From a checkpoint of a small transformer trained on Wikipedia.
Size: 2 heads of 64, vocabulary 6437, 2.42M parameters.
Architecture: LayerNorm before each block, no position embeddings, biases, tied embeddings, ALiBi.
Training: a variant of SOAP for these matrices, 119M tokens, 7270 steps.
Each number is 128 + 24 x the weight over its row's rms, rounded and kept within 0 to 255. Layers, rows and columns count from 0. Numbers have three digits each. The size before them is the row's rms in percent of the matrix's.

# layer 5 MLP down (transposed), 512x128, rms 0.122, rows 340-446, columns 64-127
093:150174111105155090102095102141135156112129142120091077132153132128132145168102111123124118138097137129157136124101092130143166121118141097148120171151076176129121142095131110138177103126151160
122:072122123108133128132137110106116103105104118137100084144129121138104160170117144124117118069147098117114104149134107132127157148128173129081145129122140123118172103133098176101133143146127178
086:162140080171132108109173140137180107135080132109137110137121127138114149120145121125102133153132148111131164134147107112122100126168204134134122112166120124108118138130088163100136119145122124
079:124109118089155149138128100184135118116096129113158145119102103159118100148129159093125111156162134102166114129140136116155132179137185119122121151120151183126104133114125161105143148065134095
105:128133076099112140093132132177115111126131147082139098166165173162097155153146067141129128131105129114123104127073136126089117121122082112108149141137136130138094121174134142105142132093137114
099:132138109083158148081125184166123126118131135119142142139141112108132079157134111128119125173084142143131177136107114136168138125107154102125100135090158128124120136155136134139104139103120130
084:146123122094118168124136152153124101097143128140135141156068142140105156161131156122169179177122110159163117164165145127127134151146153104137143095137132136107110115171171111127143149143142136
075:139149137128150124090123133110126105152109121126112145160155160118093056138114112155149134105146123145130120165147124122147133158111115153095154104146145120146120153137161150068128108137153074
091:178095109130117097128194138088132097106134123107150147159133112146102095121156123123127103147160139127142145106094137133143121143084193132060107119133117147155136104097099137152148091140139115
099:168146148093119136112117057107093130133161184125130143095159153118092104091184133141116135156124087160126078118125169134155096097102153132129099128104143107104149106157140086121103121142121126
107:108113130158165161103108098191105114136132156109125132170166130161132100145146133137113155111173120098097146158117126126127131176109122155068136116143117118162143135129118168110104108125097110
098:100134145150107100115117134121112111137142148145110095152141119146119135118154143109094110125087076156139149137139109131128113137091168104109138088116090132148115105149134155108150117122166132
100:129110133138109131102108134136131129119130153088145168120115169145099132146121100142155129102151100158143110092102113144114129140162006147117172151125121089122128123113144152111141128177133063
084:168123125129171143077097139154141116140083133092133090167112113109108095164141132143148115137116097126158101111111176101142119120146164119126132156117145094108111156138141160148146126121100141
106:134144131150124151131110131156101125124128136142140150140153116136105125152117129165136104138129175139159071089121135165132124140117000146103092125136138138142130133181154180135126129128145104
101:128139116075115132100116137090127104141125132133112120105133162119151149129079132170127135176111118134155140122118151152121150134123191137119105075120088131172118117133134116149153105086119151
076:114117086094117146113123141104123131114120120132139086125156097120083135145143107139160123153120144125142137119157166121152135158159208138087098091131105107130072119126110160134124140158150160
107:117111126096142101100086114107129103126124138135133095128149125156147144187147097090110154113122116178129127140158167156119152158122155130138112116106151118144093159133158133057139162103088124
101:125104125115126114101113159188137092136142135111131137197134154117167116115148108145145124163131137130151130113136119080150123089148040193088100140107117126132117113144112129090129107154168159
109:122161115139089130115128125143089131139157079145164144116137125128115139094137108138124127213158136125164115146106157099130076128167130101115129140108159128116138128164124153113101150081142129
075:152161103130121126164121137134156153158130095154106112129145122095116128140104133118102149134120218082128116129145121107147140111121140131157134141142148124162087117144139130114107169100158131
107:128138177100152157061108130120091110133109144141115148134129119121118132168126139178119169129136132146116167112125114136111115111138196128113115115082105134153137078112133169158122114139142134
097:121123095153163123127166121133135115177141142126090179119163115125131116135120144134122154139128101116139130132121119098105112137088141134149102128134142169142148075157113163165144159157158174
087:161114143158129167132130122142123086124137106132089116159159158124141111145158091148178157138116111113123113138111115128112121168105089078143142130124102118171116130130148155151115146138097086
108:149143110124119121090090149133130147164123135118147123112115066182117108108125087110091160128110133091095094109133118078161145096162092136135193131110112143116118120159137143127153122150120097
073:134144123151143120140132167134125093138126106127130122126104123122060107164195099118162141094120100115143128114099096123108106146148114140125152102096117122153110100121109149114178128124123115
105:133155127047107097121133126142110157153152157132108112159136148126147152134112135122153102147117119098133094132128102108135142085114194126168136122134157100155106101117151131140117107159164155
097:125161148121107133102108103156095135147159138105164102136085125132147156127140135113123124128157121135113115115105083123157128147100077099145136152128119196160110143158107125161104108114167140
108:134141093093104144130134120102052136134115146093129111128153136119139142159110078167094072108093123106146142140151176121126110121150209139143145160151102138093081151146144111113099076124100136
074:108150147133116129153179121138102123116103089150125158137136125131110104129163139112118158144124123145095108165096131127157112131120175102083071117127098095135140154091112111113133069152130080
105:084163100136129104092116101132166157117087144135139144097114136177126117102162125095114111174106095154152160097132141137145131113167197170145156145180150123118148158124121148132107076124139095
110:117144105101133157141115148159141120128139141145127140160113108133120121190129105139098128128151122113167080096113098161140134137141000126113136155113122134133113133172155172119154156139134119
070:141140135126123123129183108131146108115110123131121115153154147131124088188164138134150110126157136174176114150116111132166099164152176109118118112130113101150178143120152153121155135129120100
103:143168138172098123097149158128094113106087120131143136233135107146129128126156114148170118168136121134143097110129118155137166148137126138101145147112120143136139094144100144099149149135176120
103:111126148142138174112130132105158078146144145143164125161116123106142109126103112192126170125138093115137085148128093179125141152100033129096109112128135132157135156113153104146136098136123104
081:165134147144130146133169133193137112108135067120129103192116134173084087146103107149122129141112140101146144161113121131115160164091170166141096144126143132112121165151121090128103122144132110
095:139125142099121081133092149133167081115163115097112091122109129093184128177145159161117100121167131150144130115116083107170117086132154138135103136131127137120136126115126127121152145113126141
110:094120084160106113085111102101048118119142155132117121137131129161130112162131105116101096141090119103147130130145127141099138146114189166159118121104130122130143125138189113095140073137145156
102:122131114120133139117108145109116136124132115135161170124139081130163115178126111108119133091131158167150124095135125143107142082134148130113112123078161145156173131126170142136100173133122130
087:160121128152083145150151083129099124085134115103131129129135124100159123178175105103139165125123113117126118138109153095130145104156161140124104121113142136096120146106150157114121107141133126
082:133133137101085164112178124126134135093088132129130163138136121163116075109110138134121112158110176169157096127092129163124128178114169108144115117160156102109169134117131102132165098137150104
099:127146151151082161175150111135095078141133125069139119154103116127086151147146135135133121163109072097180130113159107137101123116134187158103187139123083093103111093107125114116115111096095156
095:099155109134132137119167121127078119138117089117160090115141117210087101154122124133117099167093149112104079142157131111136120117130146165124136109111100113181147135144166122130113105123129138
103:129133135105137101108102115164138099122156133125135131130132124111117104124108153196091082167161140139145108120103093135146127131057170145095125109122099114153132097144129147118163137126140163
109:100139089119121110120054126156095101146142115117094142173149114116120138143128120160128131112165129114177086097111132167132139139109031134115124123119115147143095117189142182125159142123131167
091:117122124087147077130086136113151076114175123144131151148093138114144100131145125092100143177129137109091121139109096124186124095130134141083109124078139143179091153154110151120101122136155172
125:104176104148119145150104141156081126142088129101145071125142117117100138123131115166105123136135144098120110141141082139094130108116140127130165131113117107147091123123133161115154083114191152
072:126116147149118124109160139116134107114119093117113144115116131100115070135153114117145131118130126149101113115095094136179146110125157119118096099158119085126137100113133117144092124111148106
098:139135135113150107146107125161111126142147114131133155156094092158098144129106122161130157111167153114149145119108100160078184127138108100110126139086131088114155102152132151141149116109123113
078:128100104086108165128139120151160130166105155126122101130113135152109087125124061124128131130091107117153106146140118113153130122104166158144125073151138137120127156121131093136126126156147101
109:110133129115127118125099127128112127134159145140098154144153132129135163124078119143142103161125122161099107114128100102154130143097019117132121156135159124103151135163127139141151128138106157
084:108178129128116159176105124127093106165119122131150104142107138141103095149152115116136160121103163126147108135101108139148094114096176151136156152129097118099100125183104140151139129113118125
103:164130124123102175179113123116085146101156118116163118179130119074113164146103140161135156120112120141150142158147114152103128151138118135146141163098114112149045116143126134117142128089113158
110:148173101116160172122105082158138110128162146154117101150121132135117126153117154125100128138100088108168088093167093138125127121106134153124140111102159125183102125167120102089133126102140138
081:179140167150098114097141147122163165092116139120172118092128174131086094130088092139179139166129165125122136129165128140124132170151165167144139135136088130147155149147109145132072144128120050
114:125092122126144077127148125165171113143142144123147089111155104145107116126130123110107160148130103114122123157135133077167111098040122111134122151134111125165109141118119116104148131155135119
100:129116150141154093084115108154142115100134083124130118162167117127109145165118116142089097098125101116117200135159139132163110140112092169110110110121131123188138167163139165132140153106083140
089:117138153111108133094083136149153160112153149095150105142133121119094083149122133111136131122136115121142078154135095141159126140131091096129175126164104143160105145159133112137098149108135106
115:116169142134124140102121094127121153095081086084141119149112081103142122124152121102160107115115146100120121112143128131145142149141168143139137108115073145154148114128106115157132106095127128
071:135149133110118163111124103087148137128115104104171080138139166153106104118131092090162112139125116153140161163170146108159146135155192101140106114141152118123119120124161118142121074128130094
114:118110118162109113098122159131124107108108129138127128149123110180130140159111121143140090161139127109153102108139113123159125124112042109080175105097113136118149119133142115118129128094120107
100:129077115136112103126162084143148132078153114140155160112076124125155108160146137139145156138144129171134072159105135100130114085114077126130143127084108134147111150091105126176131143124099119
106:164146071116157094138132132098087100124128156107182139124130130165121153166134123105132111114148117147101085121129131145093142134144136138139125167095120098124087130129153160120144101097136116
098:122098158157163109115160096165129149133153120137130151130130133188117189134126111147142147106122106123133140118162173161092130089105136169145099104113104130119109168167156100138142118125141125
098:126131161147138172106116125096110109123139127121112127136141130120091074141135108121138149118154118142142110123140087129110147081099108116139136100114130112114126138164126117110145133163118116
090:157140140138109148124133127092159133136115126118122102091083147091153138087145142089126166110087107119126164157133151118104114098186215118163118126145128125110140140094106086129124103131099131
105:145129104105161080120127161074108067138105125109144160095138127145119139104134137130203130129149094194146085049157133095124101128144159101145082124107126123134114127151104140137172107112103127
080:126151181093079156131121136148135133112130146131151138182115162123134104148135085165109138129144103137170141158123126122125164162098089136133119096143188119140141156146140074154114104095103139
097:128149118139103086077086166153131120200153153097122192105123130125124144133172121167110136102099123169141122120139141156150132145132163184091125095141128176155120115129140128115130152136105116
117:120156110126140145115164082090137125112142172087125155151134144149086117136150116129108111169155110119145126102121083135155142137095185118106090106100146120136164116103147158117054135156131132
091:125148098093169158142098129161132133130151126129121111133120115119131171152152057136118149129142098147119119150178126173175113131103155107135132162140138122141110123125149139139137141122103137
112:108154130092117131130117146075090073134120112126140131128121097128108065125171109130111131118118119143140124111126114144110126122148191133098118104083127135096104108172129148123168123151126094
078:114140116094136134136135135098166129139149148108150124060104163147112133186162110136148146124152083168112146179152095110172097124138151098098123113168068112100149116105130117153148122097146117
068:131127097111138142119111123163123113120121112107145105158078114121113120134166160130166178129132133114142110125117105126168107154113099133107124123152136099113132041152127140157159118158135115
075:120147134135124152118143149132118117141113113135111131172126135182073068130130079128127111130099160124149165143105127131119089173171162112129090105107107088091106139133114130123128114137145069
091:151149129096101129109175153155153096126116108081163126090121141161160084164148131131124089133142121126167128129112152139141141163112205100129155137134115106105109150124164166110121153110135161
100:118101106128106106132165126113098079130105136101158158152109096112150167114107156097152117098120102153055146134104144102128119051120158156111124100095123089135178138116137125135121096116123136
087:123108123173102136136149167159116119110079165162141170107123137148138117147141129140121138112161084150118108115115140146103109123170068152136126101112161112108105109143133141135106151175142116
089:106102120123155113131115142120111107109110057108105136099087134123091137128146088114179177153133167128124129139135141153155106137134147116088110134119113101107107159123099134108129125131176130
105:121116067124111119111150131162133079154125162129145123151127086126186129133153105138132103103117159107162108106161109162101118118136084114113124114122085115134131119133175121120150119129114137
081:143133117120144148131165165116167124147116100163144081122118124158123149157182163151126107154141163159120138145118117092148136121112181106111078117146128118145111151109123143105139139141165107
105:118125148107111152126096143109111117153145092120106123146113134168118135140129109143117146139121120134134117100074120153161136124109073145118113134083114130163064122189128165135121135126129116
103:138136164106164139105128124115102077137153095152145129143126108157178133160147083106095135133111111124136135139131098204096131175132096167123132153117129130122138106177119138148144137105093157
114:081110100121099145121133115117109144158116129104126148149123134131088155148118132076116097160148130151127097140139101113149131124076077213102197129145116120114106127176139102092120117141126154
081:135154130108106128173122136141157134121140119125126137129124147150135083151119106100123147119112137124121188152171147098175097151135218108156083124160133154123107116110155112115137130143132094
098:120142090127154127113083171156128133093133171109122122104139107125121163148154126115126138141132122151125082099091111155163126130061106168129128121114104142120133129122137168116141100132147136
092:100164126167124155124131119136087135182121125129133152104116119147099120177165143152115125145164087155112125162149101180123112172134139154130144119124098122134165122118100138110084150151127147
110:092137145114169123117146099173133085140130166107093129178165133118105152126101112130128111144095137139110119147149130115156122135043085114058079097126154134153120161096134095151104151117136141
107:132103140152114084161109165099158110130143153136130156111120101072167137152111165152110129098152124118162145095124144122140143126130157162077083132128093098098138122130134143110163136103127141
090:120104130127113092117134107140143076161093163146159119100121066145100101131108093095153130133113083155136141151115143114132139083112123132152106115136133130142149136179099115097135094084113148
107:126156171136112092129127107146099077148135101130132096121132076127122137123112158182109152144116128109138088098157125162181155142138124149122139131104121118150142110151117135148132129127097188
084:141118107138127138119096117147118139167156113132119132102134172076154143109159160127154156135142116107118099143099115115144117138150176109130099121148154142133128122104129146111161131084124117
124:121134131150095166137104132153119096165149177142149162130110099101147103121118103171117108146170167144157173094099113104099127116166069128133106161129182065127110112131112182156130119154102134
079:104116148122123101128137136070136129148129157148143125109122107107088052139173142162121163109089127151152128120107124110110114116152171142126111142158170134124126099111126151143114111155148121
123:112177132119180112112096115117127126142122128122139138095134150148082150140145120131132121153121117092131124067106131136150140140117126127091145139111105167144121136124098114132133082108113122
118:152128119127151103150117137089156104168135129114130123125138093132147158157089146139096131118117117077105149168161109108165137139100136103124143097099109139156128127131134156084149141151124136
109:142101136106131100120114117161075152129128114201122123171145146161143155152144173157103133130100095185118121100116092175166158156143148128143094136157135104132115140146133127153137135113135131
120:111105139163137143114147056124127131164137118102106103151115098169114133167144160108111127117125115124132129129117106149122144115164136127136192097156116079163103134087157121119113103142125152
115:103163152125141138129121141118041120099150127121134128148143143119131131104156113117097102130122124142159102148121145156114115133105234157145116146099145122113139147147177137148120111119134160
118:109139157091120075108142107117142121157123134118122086163143100135157122082132134108108108117163123160112125197114124146162115116147121127106169156157110128176151127157099118155138145085138107
103:130117186120156146137151100087139124129127124146142147140141076126103140099128103110158134164147155117114133105156153125128098114117164093166138160114126117078104136133136139119118104086134125
091:090107123111147093122173171117145140155095120131130127109096109138095120080121176150119155131135135158108142138087077118164108086113131175108157111126123122114139079108120137119136123110162149
107:122117108107102107120144133129119131143160171123120125143138131136123095177136150132073104116080167131172065110073089120172179166135126126101166138139146117137153144152146133151127130169126161
119:114123145161114119139102117115090132202118113120155133130132133152099115108135108118108139116115120118109127144131106132164167101138192135164141101117100137088141095182103109096112080122127110
110:109091147110116117113156131224145145156111127116121131144110117144105095156143141127112113111197128155094097116093144116127164125150084132117131100142128098159105149093103149128143136131129117
108:106127147117131107116147111188153153115091136121121147107131124137131103120128136118080128115111131136115133148146129132139115129123054152146149106116130126146148080132113100164091119117200100
099:103126091126131152133133126138083131144099098147128139117180121105131110156127161127130117115132103142125120117122116176069114144156189143118150155145073116150107143135156134123128135140130102
# layer 5 MLP up, 512x128, rms 0.129, rows 341-447, columns 64-127
121:092122119099133144101147150106126133103154130116163133111100136123136137161122146107122145136174120098178146164118147131101177092161182125124149125116169118134131142145061104124144135154141109
083:094111095140165142087148151150120170119164144096111116110110123093117160113141131122145164120132106137146128123170087134087170103131130129122072123129134164112168121118141161132115129075135165
092:088126156150153090159128113113140119078099152144139173135100115141128100132098148127101131120141089110100145138121138129101091132177137148121117131113157137134124138125139113132135085138106100
092:146128125170139114139071108099149120117084139164142106065121143106130171135112135112125154122078136107130104080143132119148125159142098104143147140133099160128135154096142084126116109119168124
098:163104102106151125115139121140129137134155115134097094129143176114157134111127131151128100082116181107131128126105161109110104147148143140105163119093098060128114119103121170140136149073117101
087:090134100174132181146141101119137141148145101140077110087171159135128172129153142114090155117130139128135119128098123134101143153146122120116162125138069155158115157140127124124081113085136160
085:131086126099134121142092158188157096140146151104131127164136169161125109090113132122104134131151105064140117139143099125122131131157140165143078134101155129163108087132111105153118130150099116
088:130127080138156117107067124148140148120109122102110113086114135111108128133064130164132105128099100126111089110127115131100126114121174120134125103105129127095123099151144101110108134096125144
096:144113143148112168078158110103137138104165157168124110097126085147145121132112131167172072089097145119144096096164076145136141115172137094099123115125129122145125098109080135109139158138132141
100:127111105138112147138103119118134137140129142174149114111112142094089143125150139104124083112149162136096120118136151115138116129196123130140100143129138128114129157130115100113149094069095172
103:120149153177146112156142140104120167157130151161139160102098114084077143122118119144113146082120126125115130111121136118110191091120126139160139141099137108105103121115116146101144159092159119
102:109141183155126106145106121114119174139146103155165133088103143098124134081130157110144166132121103099117102123137160107154143119145100130148100124153127155142150147193136119141100151077129162
091:101086112073121163166089163093130141142157101128132121131179159145133148130148114095135175101177107098187141118118123149084123161138144113099104151159113115150132104148119087153106130153120097
100:153091164145190151111104171141118124141153138161102111113126127106155124141117137158111145106117141070152128083111143146102149129155082122173137105092164106137150127119125101115143168122093138
098:173127101093135120141074158133131147109140142138119122141108123136170135114132174128192134158130129140141139141127106101160141117165165113112170088119117119104143134130147106094129133096129107
087:147124169135100091143143111138130077137123131151085125103123135146167106098115148166091144140117132145098123154104160118097145121139146121108181145092163135115159062129159140134147134115109084
098:116146147139112143168143180113162109100094102119122151132160126134143108132124145089118119118128110143145143139099131144122175131132143150107159137079128139107131082133104057145150108130096077
101:098107153152138117097110109115088171117163108084167118124079120138088103090107177153143124154170127137148133117103122148137133129154142142135123139134138120182116114135139170169141115107132105
097:139146127113155146161135137128141073126136134189105105140160113089125124068178126132116120103183154109125161123095061086128130135127141111143091136158121108099108116093103128073134141143147143
090:123105141124102145111098130133122127099163111086150111124132119153142062139104093133168111141150060124099118122133125136105116146128121105114162120125097176098168146118123127168161169143122129
108:162104134142104172105158148116124153133152097124128133128119151115126133148143147115180165109135151147129176075120106106123111076191130121126132149129135086116174093116129118158147116145141074
104:115145170106144121149123158118123161097129110115175111161136169095094094095159126157190136102121141118117138129150127112112138118121137121098095163117116074127182114130136128165172101128086146
083:167129142109146123156148173094137126097086107103158096168097169115157093134158133181056129140123091138116150144155132108106125098110078138121121121126101129132123127131147109132128147140162105
108:122124157111110126128139155095191171147082108131129140105145140104147106088175118088152112169099139100125123123086111131074100107140160145118140114099085142110148152086145130126109135115146098
085:128125100126144155094142106131118136115108166122121112118120153126125166095110162171127104096143156160088100081127089138132180078118134114147155143118141127104161134164094080110110146105147132
111:137112138144119147134097146117119141145120194127108147136138155076100102167112109142116127139131178121159116113139125120124152131119141165187111121164134148099105140086139085116096126112130120
092:126089099154150123148114174135126151155109081127185143111119133096093141107136121167098128135118122114110105123150126133160127109140112123132146109132163116137144104110133147113128097160124124
109:116154090145138166130096167081147145133086135161145099112152130153146114145121131105131094110099135134179105113123153113094104097125107136148144129166092125165123110110146144129155149169119098
082:151156127106181104116119093134142096136067115136078130101122102119159147092095102117144154148138143148141130100151118082103072108125108121139131142145150186110140138197108101133143140142107132
100:100147101130152130094116125169138131144131111089136151149131138120153080127153118079134106146140107170132160143165116132148125104104105134140079138166179162151191119149081148144130111147150133
105:139127156176141112139113086132100172109137136120097139119132133126129101099105155144149154098127154067168113091107158156105155076157092128120154157096131099114136117108102148075125156113142141
083:152119143123092104138111103112136125141128109169134150133092120136124156094118130132124144050120133103086146107084146109138129166102130113119087146129117107153109121103123110117125134158083127
095:142165138102144114146076140084115150118153102174141172156121128138123121109152125153103145139169103100091148142170123112106110155115096160142157125143161118119104160119093137172138176125105118
092:087129126130151140134130126119167104140145143087067123106107158185143134134139118098139121093085144126148087083089113096130120107146125121154123151150127120122164140136130092085110174118111110
083:141092140116165121131143148096100124139126176100131162121142113122125167110115152135131134109094170130135120085112115122132115166122115106123185104134064113128151126154117127150140175116062101
093:142145140174087110099158105150119092120126156133138122101142132116159124133129137105135145120166066095170120107117159167095125114151123097102106102153129140120142125103120110119145120110145103
108:136110112163118111192103127149139160090145141111124161109122117113146107073139096103117091136174139185120113138130178189175119131119128124137138141159144136092170178149154153111178110133143133
102:127116072154126105135083125078150146065133144128144100106162141110108127099131129143092108154111091097132109102184109107114099156097140095125141120140161153146109122147111142132139135133115150
102:124110170111166127126114142113135131135147153082126123134099091065126118136160114107117170121120163113151137146138090123081134118147119118153133125132100167132140112124130134155173101150114092
085:120132066129130119155115112177130155131127133103127124115145138143142097141122144133124132169122077118145123151159151149104175121126116131137086145130169154125133077129104128119115188099132112
107:124150119148112155139082105106136117131144155136119112145066170133086168087118137144136088144173120140151170126107143165163118146119094104182149158151120151147109169099149120106140132133124122
090:094113143166162126121131101105110140177176082165099139136102122130136128128088126070143128146131134134096150120143148128124055151121137156157141158112140151098152146095134127125161149132093113
103:083130137161155101145127143111138101143161139123130114152101125084109115122099140151154153132133133135127120096140171138127099140141134130171159139141122129119159157144133125122161146179112090
114:171125123197105113128118107127139111072137154143119082126164178137129125142091167138124129146118114078158104102137149121132154098105095099108099134140154178137124125131125128115147154114164105
079:151141100095102170117150102140164140123117112097158125114107115133163119116148115158159087132154083142149132117152125100111128164123167138169114137145135150112166142123132103139130133073126113
128:146114115122088186148117132098115125176141169162138110124134167156150129135122138140109142095112064096150116158116115106148158154112135105130137114106146125157116119107183140155115126088092129
085:110120120157132143141134179135112155128086129125121135131147145091157160144128155123089132139082133131156146143152126112086139097153120131124110137104084143142162103152101165125096089090139098
093:175147122122115119152104174166180144115162134139147121121174114115124144096098127149122136141123106135126174114181144101140122141098111144111094129093165148147107109132088141086093125136138097
078:137128146164110117120152142098102139150093127140141155126129132142114125141113159154092123103105135152131135088141156129155135104119126114158169140114143089128134168102146177112141111111155155
104:165112132146138145146129129161133154126132101082120105086108159119134082141119144152129170136152131131144108139126127140105157121135116110133117086115081152127103164140121134083151124144126156
083:143097135142090134126103134128127143133142136138165109131127070136156133088103134155145115135137130123114137125112112150150171102124142085086090176088160124146097099091071107130128065154190109
112:149152133128099152108125125133119086083125127103098166131099128130076087164107144117158117087167147125140141127180125073162091103123133121121147126120172140120148115140096145146158139112149093
105:127110128184119105141158172119128104105149127143100132106138146123169149093132139107142092095087114119139129152150106097125109110147123131130103150104143112069101127151155149143117142132151089
087:109154122126128095097152118156143133102083114145089097113092084147163131117137140169162130101130102149093138106119148094122127125081150131149071139127202166132112087126132130092123111129172181
111:141133139119091106168123129079142136099067136138132153143086188136113107149124119165091075126096119121105106142170125127095153128101112132127123116085161128114139149103152159137118094138111109
100:121137186176135150124088123118146135130126116125099124118165150081125105137122165147109077154144138108118147174136120150113108093087117124111147179104177092157149135109188134123121138158090133
090:148133159134140136123124140138130113122122146120092133125132126122135127099115146114112180108099175114158148087093150085060103121160103142184139156097137139149133121126127156152134128146080166
116:162165100159117114101181097131142126117151126073093112138139139110127136120149144108108092107180095087114180123122139139123146129176142136128070159171144119095128162114113113091184158146106101
089:140131126160099104105118100120129122150123113128090143083131124124127108135142135121151159112101177144111142115111142126124080179133144088141124122145115151153154208151131144126143110114135147
115:086123180134122123152079134084163120132105108123165145140145128093143153121137177117103112105127135160148119128102136163069143161134141112123083152134129114118148122088141114119116135143132142
099:103166134148136144131118145113158118098102117120170115141122173104126120105103116154124151156145130115120148132134130137106151164096151125131112098100158105130114144136167099094190122129100106
101:081103142164120131107079127113119128115159157102103146095113143121150140123095133100123103115179104123102104168118096141122124088151130095128164140122122115176083132119171085134103091157145111
088:148120119102099147170071128158101133119118112121116096123096131121103078136163109148119104162139169142149147109107124120141097154147132093095088166110150109142157171129115111072138138134143115
091:074086109127102088176129168121147144150114096080129136140133116127095142143139149145120081109092151149119133103114115155115123181131167113128167139106147113115094122111130119140131147132097127
091:115129044112140095131115133109110128131130093096141148141144124151111111125081166142089125129078163114113113132158134147144115151163128133110126088134111080162051152103146150130080131154146133
114:142151130128095161136181135104123144118160169151114099128119138129123111134139107131137136152161096108152166128132135158117163117144109136110113137148125127131149166121162130137157114133109111
081:126132153114143155133135180143109134109158121126167135112118116109111146139107131120154091107135125148097124087176082152115120142150119136126181093177141153116106134159111117148136111160108117
090:132144138097070138149097116120123106168130162128122147110070111133117103164167122159132123092146096121114152111146152150095120105126100144169161128104151130135198156084097133151159150132203103
119:155137115151113132131103104119108141197106138145124121117121142136128112134109088150120084116131116150162144091114116139181169152136145108157149172154138119116097180138131132164098117105118107
095:103124133108131126134124169180106144141103109118118129129106111131130155134142152117111103146118178141145159126064122137161124107142134109118146143124103102128144157094109130091117108112116126
097:088121124148132112158111112138122164133108135112163133107141094102138130143130176110170129133120132113133123121099091129077097073132141142098158135117170123108133122133151089153089102127104111
081:105102111169110129133111145135117116138114151129117133164096161116130142091104134137094129093097187083116123101123153115119105131125132149159201144117182136175105107144092137153092138141101119
092:128129150157105107127160133139149112119111124188138168133098132121126139140141152164104116121117116158074104120130131120147178130104139127140114177077134156130139127121129108089109114114140146
081:120111066124140133108145155150124133107128152070093122116131161120141129127133132156122138134101157113129118113107082155144165104131157134154138138162166151140172104146129121138109125077102132
094:109124095154130124097113145130111135160142119115099122115144110110128156110130137124119149110086153145120094115115116132099160137116140108108150132154144094151155077111115140075122166114113145
100:142098083106132154129114155138128125171123097105156154145140164063116091119097080132139113155132161145174146119106119100118110145119115113120128158163143161148140120119102118131100129121153132
088:095134145099159140133102144129168170116144110090094123125090135112127172119135127149110146142141186100109138106134113111121138116109108111155148127124097141166180167129127155127146152059108152
088:116109126125153099124132162111126127098148085112117151112126172174171135109133110124099131115098155122111129103156137131138126124122093129121110136127112118143138074113108140156165144081164110
111:127149092185117107121120114088128144090192119098137122082122188125125101183157194119137161095110116115119158144103088159132087132116126119159094112113162116124157135104136131116121102122133126
086:127065111148111149119084109084146102144133151090115142122114164133149106117112131086119164140122131110140121169158142130078092134127082138135126122083137186174169098114130117164131119121119108
107:111109136118121108130082118138146149097116093106130116112122143130139156128174139137167123097177118106138124075118135125162122131101148106122142133094147120128152132109155151119150172080119129
086:143094131098078167117135114119185094173057163136115146134159124103122169098145166141086127099141137109180128120142098105120155121117124140133143115122122130132139125129104145114128147088136118
108:102104160132122098147131157113131101120108135100140116099129143107137103113160205113122083162160143139113127119118157099155121158138146123131160130114117136125114152143107155105165152112103115
082:118154094120127164095096149125089166115106109144149110140132134152148155123115124094126092063137096131118137094158089131091135125097090119100162144163149131132114126120106121152111137180132161
099:106115117114083117165116146167149157118095084110140180103096144144135121124126136153136153119136156148157148102105115128152104167130116116146124105083166157131111102126155127146127161099107120
097:120135158134146098134126123123141135137110124100164138083117124130137160153123134093082136139154088122160158123112120063135128134129113107125135128107139079090126114124089153166122100147162133
101:162112122115096142130121152104120102096107131140170133112095113128152156164134135101152141113112089122136148134114163159108126109124153139082137136136139148145117127084075115100159122117120130
117:128084154117100114146138141137138098154154117124113128158096105147119128171170187133116194154132155106104161083136135093092166108148135098119105121091147094120212143143123112128131166124145165
089:103130098128115141097131131120136168175130158111129159110130151137130102144049154066124107056134117141151121136095166118158133145131113122128121166135170146099109091134119112121130155189109125
113:111121100107130118148152147096150145128149131145103150089144104115128086153125139092128098101150118110123103095154133145103105112140173120125164115107172150108140077165126127144162133086141121
088:149133136156119111142121117140120098133128165140091088122145116122113082107092101098179109127099105134144136122128121142102130149126083125085129163121128160139174137160129085145123096126098144
123:140130150130157121163150165141129152117137156097158128137149129108115121099127114146123121165125105153146175088179168127122118093139119112155116145152116119143152118137145159134182143113134094
079:134137111143168135131098124165131160084131140127111105111111116114173142113088124110090111145164100138144125106149128114082091132138143118095097116089117165110117115127118068157124128096155130
112:094146115156111137138162111151109124124100147114109107119090091104096145118164137110113128118161074137126136128089133101123125143108138092106133123112154130110144120108088154116163171119113163
109:165073120117112122173095148103194086155112112129171118140094157109123128133123126162082088135099105123138130100166111151135128134074125145129125137162172122143133082114176125156155145149140115
099:120142096157088114125098121128117125142122169099129142101156068107136114122090110122135163130153175100135162121111097111083112125115133129127154141120145149132162189145124091131130089104119121
117:128103137156114127126091108126117148129108195093109131105144140132109131106153126146154116096111089112138145122096124161113119112116190119137114130086175136096125134150114111108113160126124083
104:152113118129109129139126121115117147163145153133126129136108112120102127127128130111154126145166124139102118140076150134118143097088166108151092142166165115148161141156172125140201144169105119
119:108119154141076102153119138088122126130116158103133087108098139114145134118129142126117115130160108108105173135177127108092103135154111154139099161162136140116139157145125147124121143110106132
115:149073174121109131143128129122145135153094136130110103110094106130128159124129130103135111121147137137111124095134141113119137120151161110150098172146144106132150125132139115131160085116145108
087:156136065152145144121121140131102128086130127129121124116136160153116130137126122094133112140114091119160128101134131083142098169102112107121089159121121200178148109105145101149135156132131114
108:145116110125082150113152135131117153137130139096124139122112072175204107138102158135069111094116104141110132083115128153136108130139140124177136096140177132109133111111139159131129137156123094
113:097123130125135167146157140104163108097099152148079089162096155151114089149153119176137136080118117140108141140124138106132127118175170120152135166086121179146142144120147155116100107152156177
112:118148177124179097119141181091127129065091140150102154111144135087113120101126146087174153116187149141127117132114157135138131111136119111106122140120155140143138180131121114100106147125123149
102:151080143175109114147162159104184146125106127180125116131107127111147148073154109089162166130159108133108121129127119098122159100161097151127126173106127119107157136130124146132161119119078096
097:156135140125084157153113120129122117120090118130139156150136124119130136135148147149058117117112174127094164134113119149142130129135123087139173140139119156185125133136118134115147119152069113
084:123173116150104118121127183119094112145090099107093093140133167139115121129116118154125147098102130147139117121138154140079156123117096079155149197162111167106167080126141111112206156129134151